Weights of a small GPT-style language model, trained from scratch on English Wikipedia.
Size: width 256, 4 heads of 64, MLP 1024 ReLU, vocabulary 4670, 15.6M parameters.
Training: 1031M tokens, 3933 steps.
Each number is 128 + 32 x the weight over its row's rms, rounded and kept within 0 to 255. Layers, rows and columns count from 0. The size above them is the row's rms in percent of the matrix's.

# layer 9 attention output (transposed), 256x256, rms 0.0259, rows 237-250, columns 0-255
size [116 120  94 106 117 108  97 106 113 115 116 115  95 102]
[[164 163  67 217  88 116  86 111 106 106 103 182 165 108 151 130 108 104  96 138 168 161 103 136 185 122 133 147 124  86 184 145 116  75 148  94  79 189 108 159 159 143 131 112  37 117 176 145 139  56 115 169 125 143 132 130 107 137  95 156 130 135 119 148 171 116 142 119  68  99 108  64 105 146 127  82 118 113 150  90 118 164 139 122 158 160 130 142 140 145 127  90  85 163 115 134 103 121 175 142  94  51 144  74 113  74 104  80 132 144 183 208 123 103  89  92 123 143 162 111 121 107 251  84 125 117 103 136 129 107 120 162 117 145 118 119  70 101  96  83 140 165 102  77 158 113 165 105 165 109 154 145  81 108 160 106 128 122 109 109 166 113 180 150 162 141 152  98 137 101 160 142 153 135 136  89 173  95 111 102 144  98 126 146 182 112 156 102 195 110 142 188 130 147 203  67 149  95 112 156 125 135 159 101 158 129 127 135 106  69 177 123 154 163 146 145 129  92 120 127 128 121 132 114 149 163 189 163 175 100 136 108  89 135 118 134 155 136 137 131 152 139 146  99 138  42 146  72 125 129 149  99  91 129 104 156]
 [124 130  93  94 149 176 139 152 100 127  81 130 141 114 115 112 136 179 112 185 112 107 157 106 119 114 136 164 148 144 160 159 105 147 146 126 184 114 127 185 102 108 166 224 150 110 113 126 106 152 140 128  91 134  93  98 161 162 111  92 128 151 131 181 130 128  84  80 121 122 107  88 105 126 125 132 163 106 137 139  65 112 129 104  84  44  91 148 169 139 125 175 152 189 143 127 144 114  84 143  96  86 168 177  92 183 160 115 115 110 159 155 104 160  89 157 123 108 168 165 156 177 162  95 156 112 144  43 163 124 170 176 119  92 129 178 133 110 153 120  79 123 151 126  77  71 141 136 101 117 103  89 188 112 163 120 135 150 113 137  81 123 173 111 133  82 112 124 133 158 182 129 124 149 122 145 149  65 152 150 133 167 138 141 138 115  82 163 143 138  92  84  78 136  88 153 148 117  50  93 105 105 142  91 117 133  70 120  86  99  59  73 130 166 181 165 154  67 105  88 108  90  60  99 166 128 106  73 121 135 164 159 192 185 171 153 183 106 115 107 123 181 142  86 124 140 164 128 117 105 185 144 133 143 157 157]
 [117  81 135  75 130 108  82 133 109 168 131 156 118  58 125 129 136 167  76 114 141  82  99 125 157 131 137  80 154 154 141 106 153 170 186 131 181  83 121  60  92 188 118  69 104 128 122 101  89 178 148 111 101 132 178 177  79 114 159 111 137 153 158 160  88  94 119  46 125 132 127 170 141 140 101 186 119 126 107 119 128 104 131 194 136 107 110 112 139 153 106 129 120  89 108 148  92 182 109 142 121 165 150 161 113 160  99  86  95 106  60 105 102  91 143 142 113 148 104  82  33 233 103 178 200 126 136 132  81 122 120 160 110 128 149 156 195 132  98  93 128 117 200  87 119 136 165 138 126 153 123 122 116  94 128 171 110 141 137 169  60 132 155 150 102 119 128 130 173 162 146 171 110 160 106 177 168 150 118 149 140 147 108 120 139 113 170 184 136 105 170 124 130 155 105 142 141  62 120  74 140 181 136 177 185 103  88 127 177 141 125 154 133 152 111 143 127 102 107 158 145 109 166 159 132 115  96 122 158 189 130  98 148 177  99 159 107  72  83 162 128 150 105  86 132 107 125  66 132 129  91 187 150 128 125 120]
 [136 139  77 129 161 124  92 124 113  89 122 135  72 160 137 175 124 171 149 175 104 150 141 112 148 175 141 115 162 119  77 149 152 177 120 117 130 144  90 156  57 105 172  80 130 135  88 160  83 117  71 169 147 111  71  63 176 123 143 122 163 144 106 169 156 108 151 140 120 126  88 108  77 157 110 155 117  45 127 143 215 145 181  99 120 122 130 139 160 133 164 184 156 143  88 152 136 114 120  89 127 112 102 148  86 124  92 147  85 148 182 116  87 127 115 107  82  78  46 157  92 142 115 107 106 137  36 117 120 193 178 177 109 106 134  94 104 121 170 164 153 173 106 107 155 144 124  77 185 139 120 150 123 140 145 147 121  76  79 166 116 127 146 109 177  93 115  80 157 111 123  94 147 111 116 183 105  96  92 142 168 174 131 138 175 126 125 194 163 130 115 137  90 152 152  92 146 139 140  54 165  76  89  98 113 132 144 146 125 131 152 139  69 141 156 107 144  81 101 145 145  99 105  66 104 136  84 107 142 122 187 184 175 119 143 104 178  55 136  82 157 131 136 111 128 163 123 133 153 153  95 119 130 125 135  98]
 [110 141 181 151 118  56 127 101 132 131 149  60 104 101 125 124 119 139 139 189 158 148 142  97 108 114 107  94 183 154 181 142 104  81 144 113 110 134 142 170 179  82  82 128 156 157 147 104  78 182  99 142 156 141 171 157 127 170 157 113 168  84 172 129  99  98 135 106 132 132 143 111 183 184 156 117 103 157 164  80  79 112  85 135  67 102 126 107  43 105  83 130  65 112 120 166  91  99 112 110 173 188 107 125 187  93  91 107 180 152 138  97 160  66 164 121 154 120 138 113 153 108 119 129 131 174 129 162 127 113 126  80 138 112 142 124  39  98 148 127 127 108 159 135  93 153 186 171 146 102 157 130 175  94 139 139 105 139 138 110 132 131 212 149 122 176 100 102 104  99 110 105 116 181 119 169  78 187 112  74 152 143 128 157  97 191 168 136 125 117  87 163 120  86 106 110 129 103 107 162  98 132 132 156  86 130 112  85 147 170 176 154 150 141 112 181 162 155 109 133 127 150 135  81 171 104 159 141 121  99 130 169 166 160 127 141  81 137 101 109 143  75 163 176 123 122 145 116  45 136 193 113  83 132 141  79]
 [132 181 131 156 172 117 177 122 153  97 164  90 153 113 168 161 138  72 148  92 131 108 117 145 144 154 149 139 172 126  69 148 115 151 144  95 136 109  43  98 104 153  98 141  90 138 198 132 135 105 203 182 122 135 130 114  68 108 121 180 129 169 172 110  55 143  97 182 119 104 138 166 168 141 127 128 142 131 148 141 135 129 145 110 111 120  93 149 176 135  77 140 115 161 112 166 135 104 121 123 141 113  74  80 122 121  96 158  71 114 114 148 157 137 135  52 110 147  96 105 155 178 132 103 154  89 167 146 141 153 126 175 123  87 206 132 117 110  78 182  89 140 138  75 128 136 144  77 124 131  98  72 121 124 127 137 148 123 195 126  52 122 126 154 101  99 148  99 156 122 115 111 113 199 139 114 184 116 101 121  77  65 167 131 135 142 134 119 152 133 191 125 135 105  81 114 146 160  73 125 173  61 120  95 175 106  44 103 101 155  77 106 210 112 152 132 123 106 170  99 141 131  95 132 143 153 111 116 180 127 152  90 116 124 118  69 114 170 139 119 167 172 135  97 125 102 143  57 155 110 113 117 118 144 138 209]
 [105 161  85 124 136  53  76 108 161 107 108  86 128 196 107 105 209 119 151  85 115 155 111 116 148 132 145 102 125 135 143 125 111 132 113 124 113 184 145  88  88 158 193 111 132  40  20 118 159 117  90 160 190 164 136 155  79  96 175 102 105 104 159 158 153 179 193 147 133 124 112 139 101 141 122 133  96 114 119  79 121 141 173 193 142 151 116  84  78 136 139 102 122 147  83 101 205 109  81 137 179 117 125 169 100 115 135 131 132 130 121 144 195 137  99  76 183 229  92  99 150 136 118  82 151 139 122 114 125 151 111 136 165 100 131 145 120 159 179 220 105  87  78 110 123 101 135 161  62 150 101 168  95 132 135 146 142 148 102 104 207 111 136 113 161 127 112 131  82  81 113 124 104 119 114 116 145 196 138  90 155 105 147 157 158 146 100 110 151 109 131 110 191 157  83 147 100 140 164 172 116 164  82 141 175  98 139 107  98 143 121 159 120 133  88 124 148 133 128  97 133 150 123 126 114 110  91 123  98 177 185 119 137 141 149  87 143 106  96 149 152 158 130  77 113 106 141 143 161 135 138  82 109 162 117 102]
 [178 149 150 113 108 138 113  84 110 138 158 111 152 123 167 111 153 132 108  65 133 156 138 152 186 186 208 142 104  91  97 124 111 127 161  67 150  55  25 144  89  54 119 109 175 145 103  99 104 127 131  99 115 132 130 182 129 153 153 176 131 146  61 148 172  98  78 132  93 112 156 106 163 150 154 126 110 166 141 162 149  88 138 102  81 131 143  94 143 127  84 121 126 135 131 115  99 116 150 146 156 151 106  81 143 115 155 101 106 169 157 187  99 120 123  97 103 103 145 127  79 176 119 165 175  81 127 112  99 114 157 162  98 151 138 123 163 105  94 152 146  75 169 148 107 104 145  89 185 163 130 147 113 121 196  89  86 144 159 139 162 117 134 144 113  85 185 154  98 114 142  90 117 119 166 114 138 145 207 130 114  84 120 122 101 185 141 224 121  61  72 170 136 154  92  94 117 127 116 141 115 127  89 169 111 202 132  94 153 110 118 128 138 110 111 162 140 107 134 116 161 191 193 163 112 160 117 139 110  71 119 173  71  86 109 154  97  94 155 136 123 155 103 131 120 113 127 128  78 110 144 198 103 156  82 122]
 [178 111  77 133 118  83 140 127  63 130 116  91 160 151 118  81 151 140  97 150 189 154 157 150 133 159  86  81 137 121 159  61 115 136 131  96 111 151 145 163 195 111 104 125 108 145 107  97 156 124 126 117 139  81 133 162  88 117 115 124 135 121 149 101  90  87 104 152 114 165 185  38 154 172 109 116 160 173  81  68 178  83  99 144 154 124 133 139 157 131 113 135 104 168 161 143 168 106 144 116 116 143 135  91 118  98 147 126  95 160 102 156 127 100 151 116 139  91 130  79 146 126 173 127 204 184 133 118 116 182 122 110  97 166 132 140 134 123  92 134 131 120  59 113 192  75 122 131 205  70 124 141 150 140 108 151 143 152 111 159 138 114 181 137 169 120 133  49  71 135 134 139 128 124 107 148 209 152 134 113 126 151 140 123 153 101 158 160 120 111 184 208  80 122 134  98 125 161 130 185  70  62 106 123 111 149  76 109 132  66  91  94 123  74 134 100 114 121 136 117 146  89 215  80 150 140 129 132  99 127 152 141 139 171 110 207 144 161  88 169 115 126 128 143 121 105 171 161 130 109 141  85 205 102 106  84]
 [142 125  94 146 119 131 141 137 150  88 142 136 162 130  97 163 146  92 100 124 167  97 118 105  96 150 106 112  84 188  87  30 185 137 144 131 121 156 115  89 148 174 150 155 127 108 116 126 135 131 153 152 124  88 153 121 126 158 113 190 128  78  86 136 141 140 118 178 100 145  84 127  82 102 134 131 125 165 173 104 127 166 103  98 150 143 160 160 170  96 156 129 122 144 133 107 175 151 149  88 135 134 156 110 122  92  79 203  97 168  82 146 135 140  24  72  60 135  94 119 131 129 164  90 140 134  43 112 142 142 127  90 157 159 196 168 181 145 117 145 105 150  89 149 150 166 153 135 130 152  36  69 116 136  82 120  96 145  92  62 157  91 147  86 136 130 111 137 172 154 188  99 121 147 171  95 173 144  87 133 132 131 122 155 151 175 120 123 146  86 135 188 103 128 149 127 166  92 167 143 114 116  95  84 182  92 198 118 110 123 137 105 135 110 137  57 169 127 133 154  87 162 103 159 169 104  93 122 122 113  76  92 120 134 143 129 157 155  55 111 160 124 111 133 139  90  96 141 126 130 187 106 182 149  78 184]
 [ 93 120 121 186  49  77 181  76 114 111 179 111 148 122 126 142 122 108 162  77  77 142 171  86 130 144 128 111 133 124 173 112  88 173  78 125 161 174 180 142 193 123 138 137 127 145  85 132 200 144 101 175 129 139 134  47  91 175 126 129  77 136  61 172  45 152 170 151 113  75 153 111 105 103 140 136 159 173 159 147 106 102 111 114 102 100  93 110 129 123 164 106 110 174 136 109 139 137 146 133 127  87 146 141  55  98 137 106 114 158 148 121 134 163  38 117 131 162 146  97 104 132 124 154  73 114 121 103 113 178 103  95 137 128 121 140 204 141  98 133 143 147  86 117 145  84 105 170 134 112 164 141 174 118  67  80 141  76 151 118 156  99 133  91 189  56  90 134  97 161 157 128 124 162 119  88 164 118 103 109 122 159 174 123 138 147 165  88 170 130 113 113 108 171 100 154 143 142 114 123 130 115 174  81 131 156 124 104 148 162 131 113 164 158 140  51 168 141 146 127  86 147 139 144  87 187 195  80 140 126 102 124  90 172 122  88 183 172 128 106 106  71 170 188  95 135 128 151 103 135 125 112 131 127 122 131]
 [ 69  95 144 160 145 140 132 113 146 119 110  97  68 132 158 140 132 173 142 118 153 175 139 148 124 133 130  73 110 125  74 131 140  91 109 111 100  95 147  79 163  90 149 107 134 126 113 149 139 159 130 152 136  50  71 120 156  93 152 144 117 167 136  82 156  75 150  98 140 142 134 134  94 141  96 107 129 171 178 152 162 109 154  99 121 127 134 196 147 129  74  78 116 130  86  99 142 144 170 109 161 152 134 123 114 136 179 100 148  94 164 151 138 185 132 172 107 113 107 112 125 128  87 120 159 116 111 123 148 138  50 183 120  79 104 101 138 105 137 137 166 134 199  84 133  93 162 147 190  86 157 195 134 133 189 121 157 130 143 132 119 137  90 118 136  97 145 164 162 174 159 193 155 127  98 133 129  79 133 155 115 174  98 156 111 142 134 131 165  92 112  88  88 110 117 149 163 137 120  73 105  57 152  96  98 166 111 162  90  61 174 123 138 191 142 178 158 144 130 152 141  48 178  83 157 119  85 145 113  36 126 161 155  87 159 152  56  92 163 117 153 182 104 155 124  85  66 117  99 149 114 187 142 123  77  89]
 [163 126 154 141 184 129 134 127 106 173 107 143 151 118 113 115 131 166 104 115 165 154 149 133 185 164  79 179 111 100  90 118 146 116 101  65 126 167 102  96 157 113 154 129 199 119  97  96 133 198 103 130 167  81  99  98 130  84 153 109 136  67 171 133 180 116 132 121 114 111 141 160 162 125 189 164  81 181  78 133 160  93  86 108 157 131 144  91  72 106 119 119 105 184 183 160 137 130 124 111 130  96 131 105  95  83  96 141 119  97  93 199 122 117 146 140 152  89 207  85 126 138 152 153 188 153  97 119 142 134 127  68 136  98 166 159 115 139  91 148 106 141 128 149 151 134 109 123 164 119  73 167 105 175 207 142 135  99 128 140 121  84 157 145 134 155 153  97 109 132 166 122 120 174 193 162 162 160 140 106 156 158 120 128 127 121 149 103  80  86 178 116 122 116 120 146 113 147  69 188 104  84 100 168 125 121  97 100 111  61 157 105 117 109  88 126  96  66 118 103 121 170 196 133 173 142 107  86 106 158  75 217 144  98  64 173 121 143 155 124 137 133 145 147 128 107 146 129 176 110  89  92 146 126 127  31]
 [151 105  98 119 194  96 133 129 121 141 170 115 173 122 150 176 158  93 155 161 157 103  97 143 186 126 179 112 179 106 124 161 153 140 154 173 192 150  99 174 150  43 130  97 117  92 193 131 112  79  94 152 147  96 135 136 111  97 143 134  77 169 173  98 125 158  96 115 118 118 163 182 141  90 193 137 101 136 175 100 197 138 157 133 135 146 135 167  59 102 116 129 157 103 176 153 112 104  79  77 120 194 110 121  73  93  80  86  87  97 124  84  97 130 143 125 120  98 117 182 186  91  90 139 182 130 160 144 159 152 141 161  81 116 125 193 139 163 161 173 113 111 173 107 141 141  82 136  92  87 124  89 167 113  97 100 118 133 108 146  51 135 137 153 115 195  66 158 107 108  74 121 181 139 131 180 105 155 162 101 122 151 115 147 126 123 133 123 127 123 158 135 113 127  61 161 104 132 126 137 107  81  94  94 147 142  97  82  86 110 158  72 209 128 138 109 151  62 167 128 149  84  95 124  70 166 152 116 108 139 156 140 137 117  79 120 151 130 112  87 138 130 139 116 112 119 123 122 161  81  97 131 179 147 107 134]]
# layer 9 attention value, 256x256, rms 0.0346, rows 238-250, columns 0-255
size [108 102 111 104 107 103 104 103 113 105 108  99  98]
[[192 121 154 126 137 108 144  89 116 115 132 167 166  99 117  85 148 154  46 202  86 121  83 204  86 125 130  99  86 152  81 147  70 156 113 126 102 116 191 103 134 142 125 133  73 119 171 204 137 129 116 121 171 193 104  58  77 148 130 180 126 142 116 119 141  95 119 124 176  91 124 127 104 154 160 196 129 127 131 148 148 118 160  94 154 180 187 152  98 105 135 120 143 139 173 131 127 151 123 142 118  91  89 161 115 136  99 123 173 134 117 117 115  67 140 134 125 119 103 140 139 130 137  59 106 153 169 123 175 117 138 150 185 102 102 118 122 141  66 123 123 155 119 160 158  99 109 166 177  69 118 181 194 123 140 150 140 202 136 153 118 138 145 170 117 140  90 172 130 115 119 158 135 179  72 129 154 129 112 146 151 180 105 102 143  84 139 102  79 121 140 155 119 109  83 143  96 107 149 103 102 148  75 100 109 114 205 204 142 147 118 117 145  58 104 116  83 116  62 130 133 115 123 111 186 147 123  76 226 133 103 150 106  53 159 150  84 138 129 120 153 113 142 107 110 154 141 117 135 128 107 133 135 159 160 179]
 [134 119 143 157 136 129 155 230 167 114 115 155 152 136 138 125  93 119 203  88 152 157 130 149  68 120 194  97 149  74 120 147 136 114 100 160 132 124 196 132 109  88 171 166  99 112 189  83 127 118 117 107 127  77 176 160 154 119  98 154 123 105 153  83 148 134 174 219 104 127 159 119 146  71 156 136 119 155 161 165 102 105  70  88  88 143 177 157 137  79 123 122  97 184 150 125 144 118 142 148 148 149 107 108  97 114 149 119 113 140  83 122 110 110  86 153 147 179 158 122 158  54 112 113 117 127 152 116 148 128 194  87 116 114 114 127 107 123 118 116 118 119 136 118 154 162 116 133 185 111 106 178 117 135 131 128 105  55 167  93 133 144 135 111 115 117 156 124 133 152 142 126 110  79  81 135 157 194 170 155 134 157  50 129 118 142 145 130 127  81  88 124  94 133 125 119  97 146 118 190 180 100 105  88 124 124 157 142  84 152 144 164 126 135 193 146 139 150 174 128 107 155 103  16 118 135 113 118 115 155 106 168 120  31 108 137 116  72 182 149 161  93 151  93 137 113 147 176  87  86 184  99  55  83 131 116]
 [123  88 107 184  25 122 144 137 100 149 126 190 118 134 115 131 136 127 105 133 126 117 149 128  96 160 137 128 112 153 141 144 163 120 141 140  99 163 158 149 157 146 152 153 105  84  75 151 114 117 153 124  50 206 156  83 189 145 120 136 160 104  95 123 116 106 119  95 136 116 103  82 124 145 124 119 101 162 114 111 132 131 145  84 147 159 135 140 153  97 130 102 184 127 226 129 170  84 147 193 142 121 179 158 149 142 140 110 162  93 111 112 139 122 122 157 136  96 175 132 137 132  77 100  81 158 120 136 120  93 109 122 105  98  98 143 110 151 120  97 113 116  97  99 117 144 118 165  66 101  83  85 143 128 127 127  99 133 120 182 203 102 168 166 154 133 117 171 141 136  84 143 176 138 118 144 131 168  54 138 163 126 152 157 111  70 162 113 113  73 197 174 110 124 126 141 163  90 142 109  24  86 141 185 193 130 105  90 140 151  73 141 129 142 109  95  93 203  66 103 176 126  86  30  92 106 110 182 162 117 100 118 163 145  97 142 117 100 135 106 125 107 126 162 146 108 160  70 111 165 133 148 184 129 103 166]
 [103 169 140  84  94 194 174 122 180 149 101 199  77 134 147 136 107  82 117 123 198 156 155 126 113 120 200 105 123 138  74  90 128 110  96 217 150 154  65 121 106  62  96  82 131  62 129 148 139 114 104  91 147 150 126 111 137 135 155  91 122  91 144 125  99 126 118 113 143 126  72 119 127 101 128  95 117 124 120 167 165 123 139 156  95 191 149 150 111  95 141 144 131  77  71 132 146 100 106 133 113 123 108 173 164 108 150 105 104 116  74 136 117 126 134 123  98 151 162 142 136 137 159 127 139 111  85  91 176 174 152 122  86 156 137 136 150 172 177 139 169 142 148 144 124 141 112  94 129 150 108 127 158 156 130 134 142 156 152 101 122 113 119 119 140 170 162 141 166 161 123 157 142  88 136 136  65 103  98 154 199 166 126 120 177 138 118  99 114 119 130  63 107  68 143 105 158 179  72 131 162 136 137 180 181  96 117 143  64 113  92  44 141 202  46  98 111 148 149 104  94  92  99 158 156 116 107 139  62 149  78 121  92 101 159 100  93 157 163 188  78 150  88 129  90 160 125 161 166  93 100 190 103 153  97  90]
 [141 164 212 118 151 139 105 139 129 125 115 174 182 115 129  42 133 125 171 111 120 223 127 109 106  97  88  71 127 163 155 129 106 157 137  57  50 148  91 200 141 153 126 148 143 125 157  86 112  90 128 142 132 132 137 199 117 106 115 133 148 105 116 148 179 100 158 108 177 154 146 181 129  70 143 154 154 124 163 112 108 116 142 111 121 143 150 127  94 158  94 101 164 111 121 145 146 143  96 116 129 140 150 167 168 159 119 109  82 151 106 161  91 130  94 115 121 127  87 110 135 130 138 115 101 170 130 104  55 104 108 184 122 126 148 142 158 119 156 121 105 157 129  91  93 116  90 177 122 123 150 147 118 136  98 117 144 171  87 173 116 144 163  84  98 160  89 159 159 130 143 135 152 146 108 129 134 172 155  80 138 155 142 153 116 146 124 138 120  94  59  38 137  94 191  90 106 150 120 132 139 157 134 150  76 161 131 160 123  94  89 171 115 122 114  84 132 205 131 134  98 172 155  34 100 165 152 108 138 148 206  70 107 142 176 147 141 121 104 129  94  85 146 120 202  91 138 163  64 102  99  67 157 146 121  60]
 [ 96  50  62 100  75 142  98 169 129 132  68 129 163 151 146 133 109 100 172  95  86 193 173 117 175 162 130 178 108 178 174 147 133 133 155 111 106  89 102 131  92 163 147 189  93 150 146 127 105 104 143  31 135 132 121 142 138 145  97 147  90 121 123 165  92 145  96 103 167  96 150 139 112  77 109 125 107 114 145 118 106 172 138 162  85 126  88 125 184 112 138 134 129 140  65  83 150  72 113 149 105 151 123  99 104 132 102 136 107 136 132 144 145 205  96  80  99 118 103 179 129 118 149 100  57 102 144 140 127 103  80  96 155 149 142 167 124 134 105 112  85 119 153  90 155 161 153  94 168  90 113  69 178  45 126 137  61  90 142  50 126 153 100 104 160 102 150 108  81 153  94 156 153 129  84 172 161  89 126 131  91 140 131 148 164 137  92 122 133 167 165 170 107  94 158 116  59 150 135 120 126 109 120 158 125 107 111 154 179 136 139 156 164 139 128  92 188 161 122 155 127 170 183 184 131  97 116 159  99 124 145 174 143 141 155 127 121  92 140 188  74 150 177 167 176  95 119 115 127 104 125 157 180 155  77 142]
 [121 123 165 130 125  91 154 114 134 121 133 169 121 144 111 127 106 115 118 117 173  86 108  90 151 143 111 126 166 135 119 173 135 114 113 117 151 119 132 126 137  29 194 171 147  72 187  93 128 136 127 150 116 126  50 124 181  98 146 113 121 139 184  74 115 181 117 115 129 142 140 190 119 103 135 116 132 135 145 171 107 175 129 100 167 159 132 135 130  72 116 126  75  93 118 168 123 182 109 135 142 151 136  64 155 144 119 138 133  99 161 130 101 154 165 123  97 164  96 154  69 103 114 137  88 153 120 136 133 109 142 181 128 125  97 143 130 167 134 104 122 193 167 148  67 185  76 177  54 131 133 143 100 116 130 139  89  98 165  80 137 109 111 105 122 112 110 148 185 120 132 163 139  70  85 161 190 147 117 155 142 160 158 123 121  86 145 120 128  76 157 111 121 114  70 221 133 128 173  98 162  92 119 108 107 181 175 212  76  96 185 117  89  99 152 108 134 109 114 122 122 111 151 107  67 108 137 145 176 104 175  32 132 143 128 172 140 169  86  88 120 103 108 117 199 174 148 170 141 181  74 106 105 103 135 126]
 [112 110 159 136 127 123 135 138 209 136  64 163 141  92 119 191 116 159 155 131  76 142  99 185  73 141 100 176  88 103  86 173 188  96  99 105 135 167 130  76 149 145 130 128 131  64 163 170  95 178 117 166  42 158 123  82 108 177 125 147 146 145 123  95 129  62  95 120 148  94 124 122 120 168 112 119 160 140 146 147 120 103 141 137  79  92 191  84 138 129 149 119 136  94  63  92 130 159 143 122 130 150  95 127 114 111 187 106 110 129 106 106 137  94 160  86 118 128 111 140 135 142 101 171 131  92 180 139 108 121 129 107 117 226 145 156 178 141 134 124 182 123 141 131 128 196 150 184  64 128 116 107 142  92 120 160 137 148 124 102 164 169  99 124 157  79 166 120 165  88 148 146 191 108  69  99 138 128 141 120 123 118 132 129 152 105 149 104 113 116 102 121 106  89 138 158 126  74 106 113 158 163  86  89  62 119 150  87 132 119 135 121 111 226  65 144 174 122 117  79  88 149 100 123 141 151 110 135 147 126 108 171  96 148 113 105 146  79 113 226 130 135 122 127 164 140  79 177  82 130 115  76  80 121 139  72]
 [158 134 166 176 163 149 104 114  90 130 117 158 114 118 120  93 105 142 182 153  94 193 172 134 108 148 115 196 124 140 167  64 131 158 143  99  78  93  72 103 115 164 113 106 158 131 174  54 167 129  77 217  78  84 109 169 125 170 115 120 130  59 136 134 114 112 129  98 129  87 153 123 113 132 151 105 170 134 167 143 137  74 130 139 151  36 106 136 139 151 181  96 156  80  78  68 120  85 143 131 133 151 153 180 100 110 192 126 177 145 121 127  84 165 143 156 109  67 149 146 117 151 106  91 135 155 168 115 147 143 131  97 175 145 146 153 107  99 127 113 127  63 147 103 117 120 127 125 146 126 132 143  96  77 141 107 113 100 133 185 164 132 109 103 139  80  68 113 166  95  68 198 105 169 113 142 142 106 144 125 114 157 147 137  63 106 152 141 107 106 165 106 118 146 120 128 133 151 120 172 149 141 119 146 150 165 118  60 164 144  63 151 195  79 120 121 150  87 174 146 114 165 169 126 108 117 137 116  71 107 139  97 130 180  80 108 114 116 115 125 133 181 111  78 174 131 117 153 122 145 172  59 129  86 195 100]
 [135 107 139 150 151 156  92 133 146 124 110  48 117 117  59 150 126 139 122 139 129 191 107 139 153 164 148 125  85 121 131 108 127 146 141 158  86 117  99 120 145 115  85  79 144 138 141 179 112 166 137 204 144 164  90 111 138 138 130 193 112 131 106  76 107 100 136 126  77 132 132 149 132 203 108 184 133 106 107 101 146 148 107 120  99 154 157 127  69 128 152 148 191 166 127 191 134 149 132 112 117 188 148 134 129 147 177  92 143 111 156 173  57 161 123  78  99  80 159 172 166 164 120 153 134 130 174 142 126 142  99 104 212 111 143 116 121 130 126 127 117 135  99  97 148 144  97  33 119 145 142 165 121  76  95  73 110 116 110 134 141 167 155  98 145 130 190 115  98 178 134  95 193  98  94 107 189  95 128 144 151 124 137  56 161 129  87 118 144 185  89 127 107  82 146  77 147 169 125 167 192 149 109 159 105  66 193 111 131 125 122 108 120  67  86 184 122  94 138 161 148 128 151 117 132 161 142 138  57  42 151 113 156 162 164 121 135 137 117 102 147 150 142  46 147 147 115 182 154 140 141 111 151 129 174 115]
 [130 161  64 119  80 112  87 142  77 168 114 109 145 189 161 200  57  75 141  76 134 109  93 164 139 133 163 169  82 119 192  84 107 103 170 150 150 137 103 124 168 127 118 120 106 153 149 149 112 118 114 113 136 210 127 127  85 119 115 140 132 125 144 132 144 171 110 152 107 119  79  93 129 105 135 114 103 123 111 178 104  83 127 111 121 106 193 125  80 140 160 129  61  92 152 161 153 124 113 119 153 133  82 177 115 151 104 153 142 141 127 117 145  51 120 109 114 193 161 111 123 102  77 142 129 148 127 154 178 108 160 151 136 138  87 153 111 145  97 109 146 118 148 143 179 164 139 213  85 145 162 123  84 209 107 167 106 121 144 175 129 106 174 110 163  52 183 171 154 109 138  73 151 107 157 144 156 185 180 129 166  95 187 161 156  57 125 169 139 128  90  80  90 113  84 110 168 145  70 129 109 123  59 103 150 108 140 172 152 135  99 137 119 111 121 148 149 103 134 146 181  96  90 124 129 133 143 126 137 138 117  99 163 128 106 164 140 160 148 187  96  83  74 123 188 118 135  91 128 122 103  52 115 147 130 109]
 [127 151  95 113  98 137 147 176 159 100  90 102 147 132 158 125 137 137 179 149  78 137 134  97 122 113 152 170 193 102  99 156 136 123 170  75 148 114 118 118 131 144 146 103 146 147  95 111 113 121  99 116  83 185 105 141 146 151 115 161 149 126 151 130  69 134  97 189 136 137 105 116 117 106 110  93  96 130 174 173 128 110 158 178 109 107 141 195 158 146 121 236  95  65 123  41  90 147  77  94 102 157 107 116 166 165 146 109  99 113 142 152  76  69 174  58 171 122 128 153  96  71 119 118 104 140 150 121  78 149 148  83 134 156  95 133 132 164 135 143 162 138 143 147 161 176 122 113 125  81 147  98 177 146 144 189 160 175 152 139 141 200 164 118 174  98 140 176 137 117 171 153 138  60  57 103 139 107 178 134 114 114 141 172 108 157 163 139 143  53  97  90 118  95 156 110 101 141 195  79 133 143 143 121 147 133 156 138  91 151 149 158  95 158  90 162 142 128  79 104  46 100 166 133 114 158 121 157 122 143  94  89 103 101 120  70 137 195 122  71 141 130  67 147  87 161 123 130 127 178 132 111 128  89 137 125]
 [120 161 130 160  60 170 169 121 127 166  68 175  90  79 165  54 138 144 146  95 100 105  78 122 167 106 110  99 118 119 127 164 103 129 156 118  76 155 144 150 108 143 101  89 139 146 147 195 159 132 155 141 175 170 128 156 154  72 120 125 115  73 150 193 188 142  97 104 118 167  63 115 105 158 107 142 141 164 137 154  95  73  79 155 124 183  76 144 123 126 157 131 157 140  98 131 138 132 163 155 121 111 165 128 127 128 131  86  40 170 137 136 141  59 185 100 164 127  95 120 136  60 192  99  75 117 156  52  89 153 109 202  99 130 175 142 138 126 183  94  76 122 139  70 102 119 143 160  85 121 139 169 169 142 112 106 139 114 116 117 137 177  99 111  87  73 202 188 158 122 165 157 114 145 108 126 139 131 110 137 113 152 125 174 135 119 161 136 119 144 102 165 110 119 191  76 129 136 109  43 140 171 148 122 171 133 168 135 147 138 116 175 102 203 109 111  95 170 126 118  99 129 151 145 103 121 139 126 197 103 109 106 106 162 133 106 102 135 130 103 114 144 111 131 140 131 107 128 144 141 123 174  90 177 125 164]]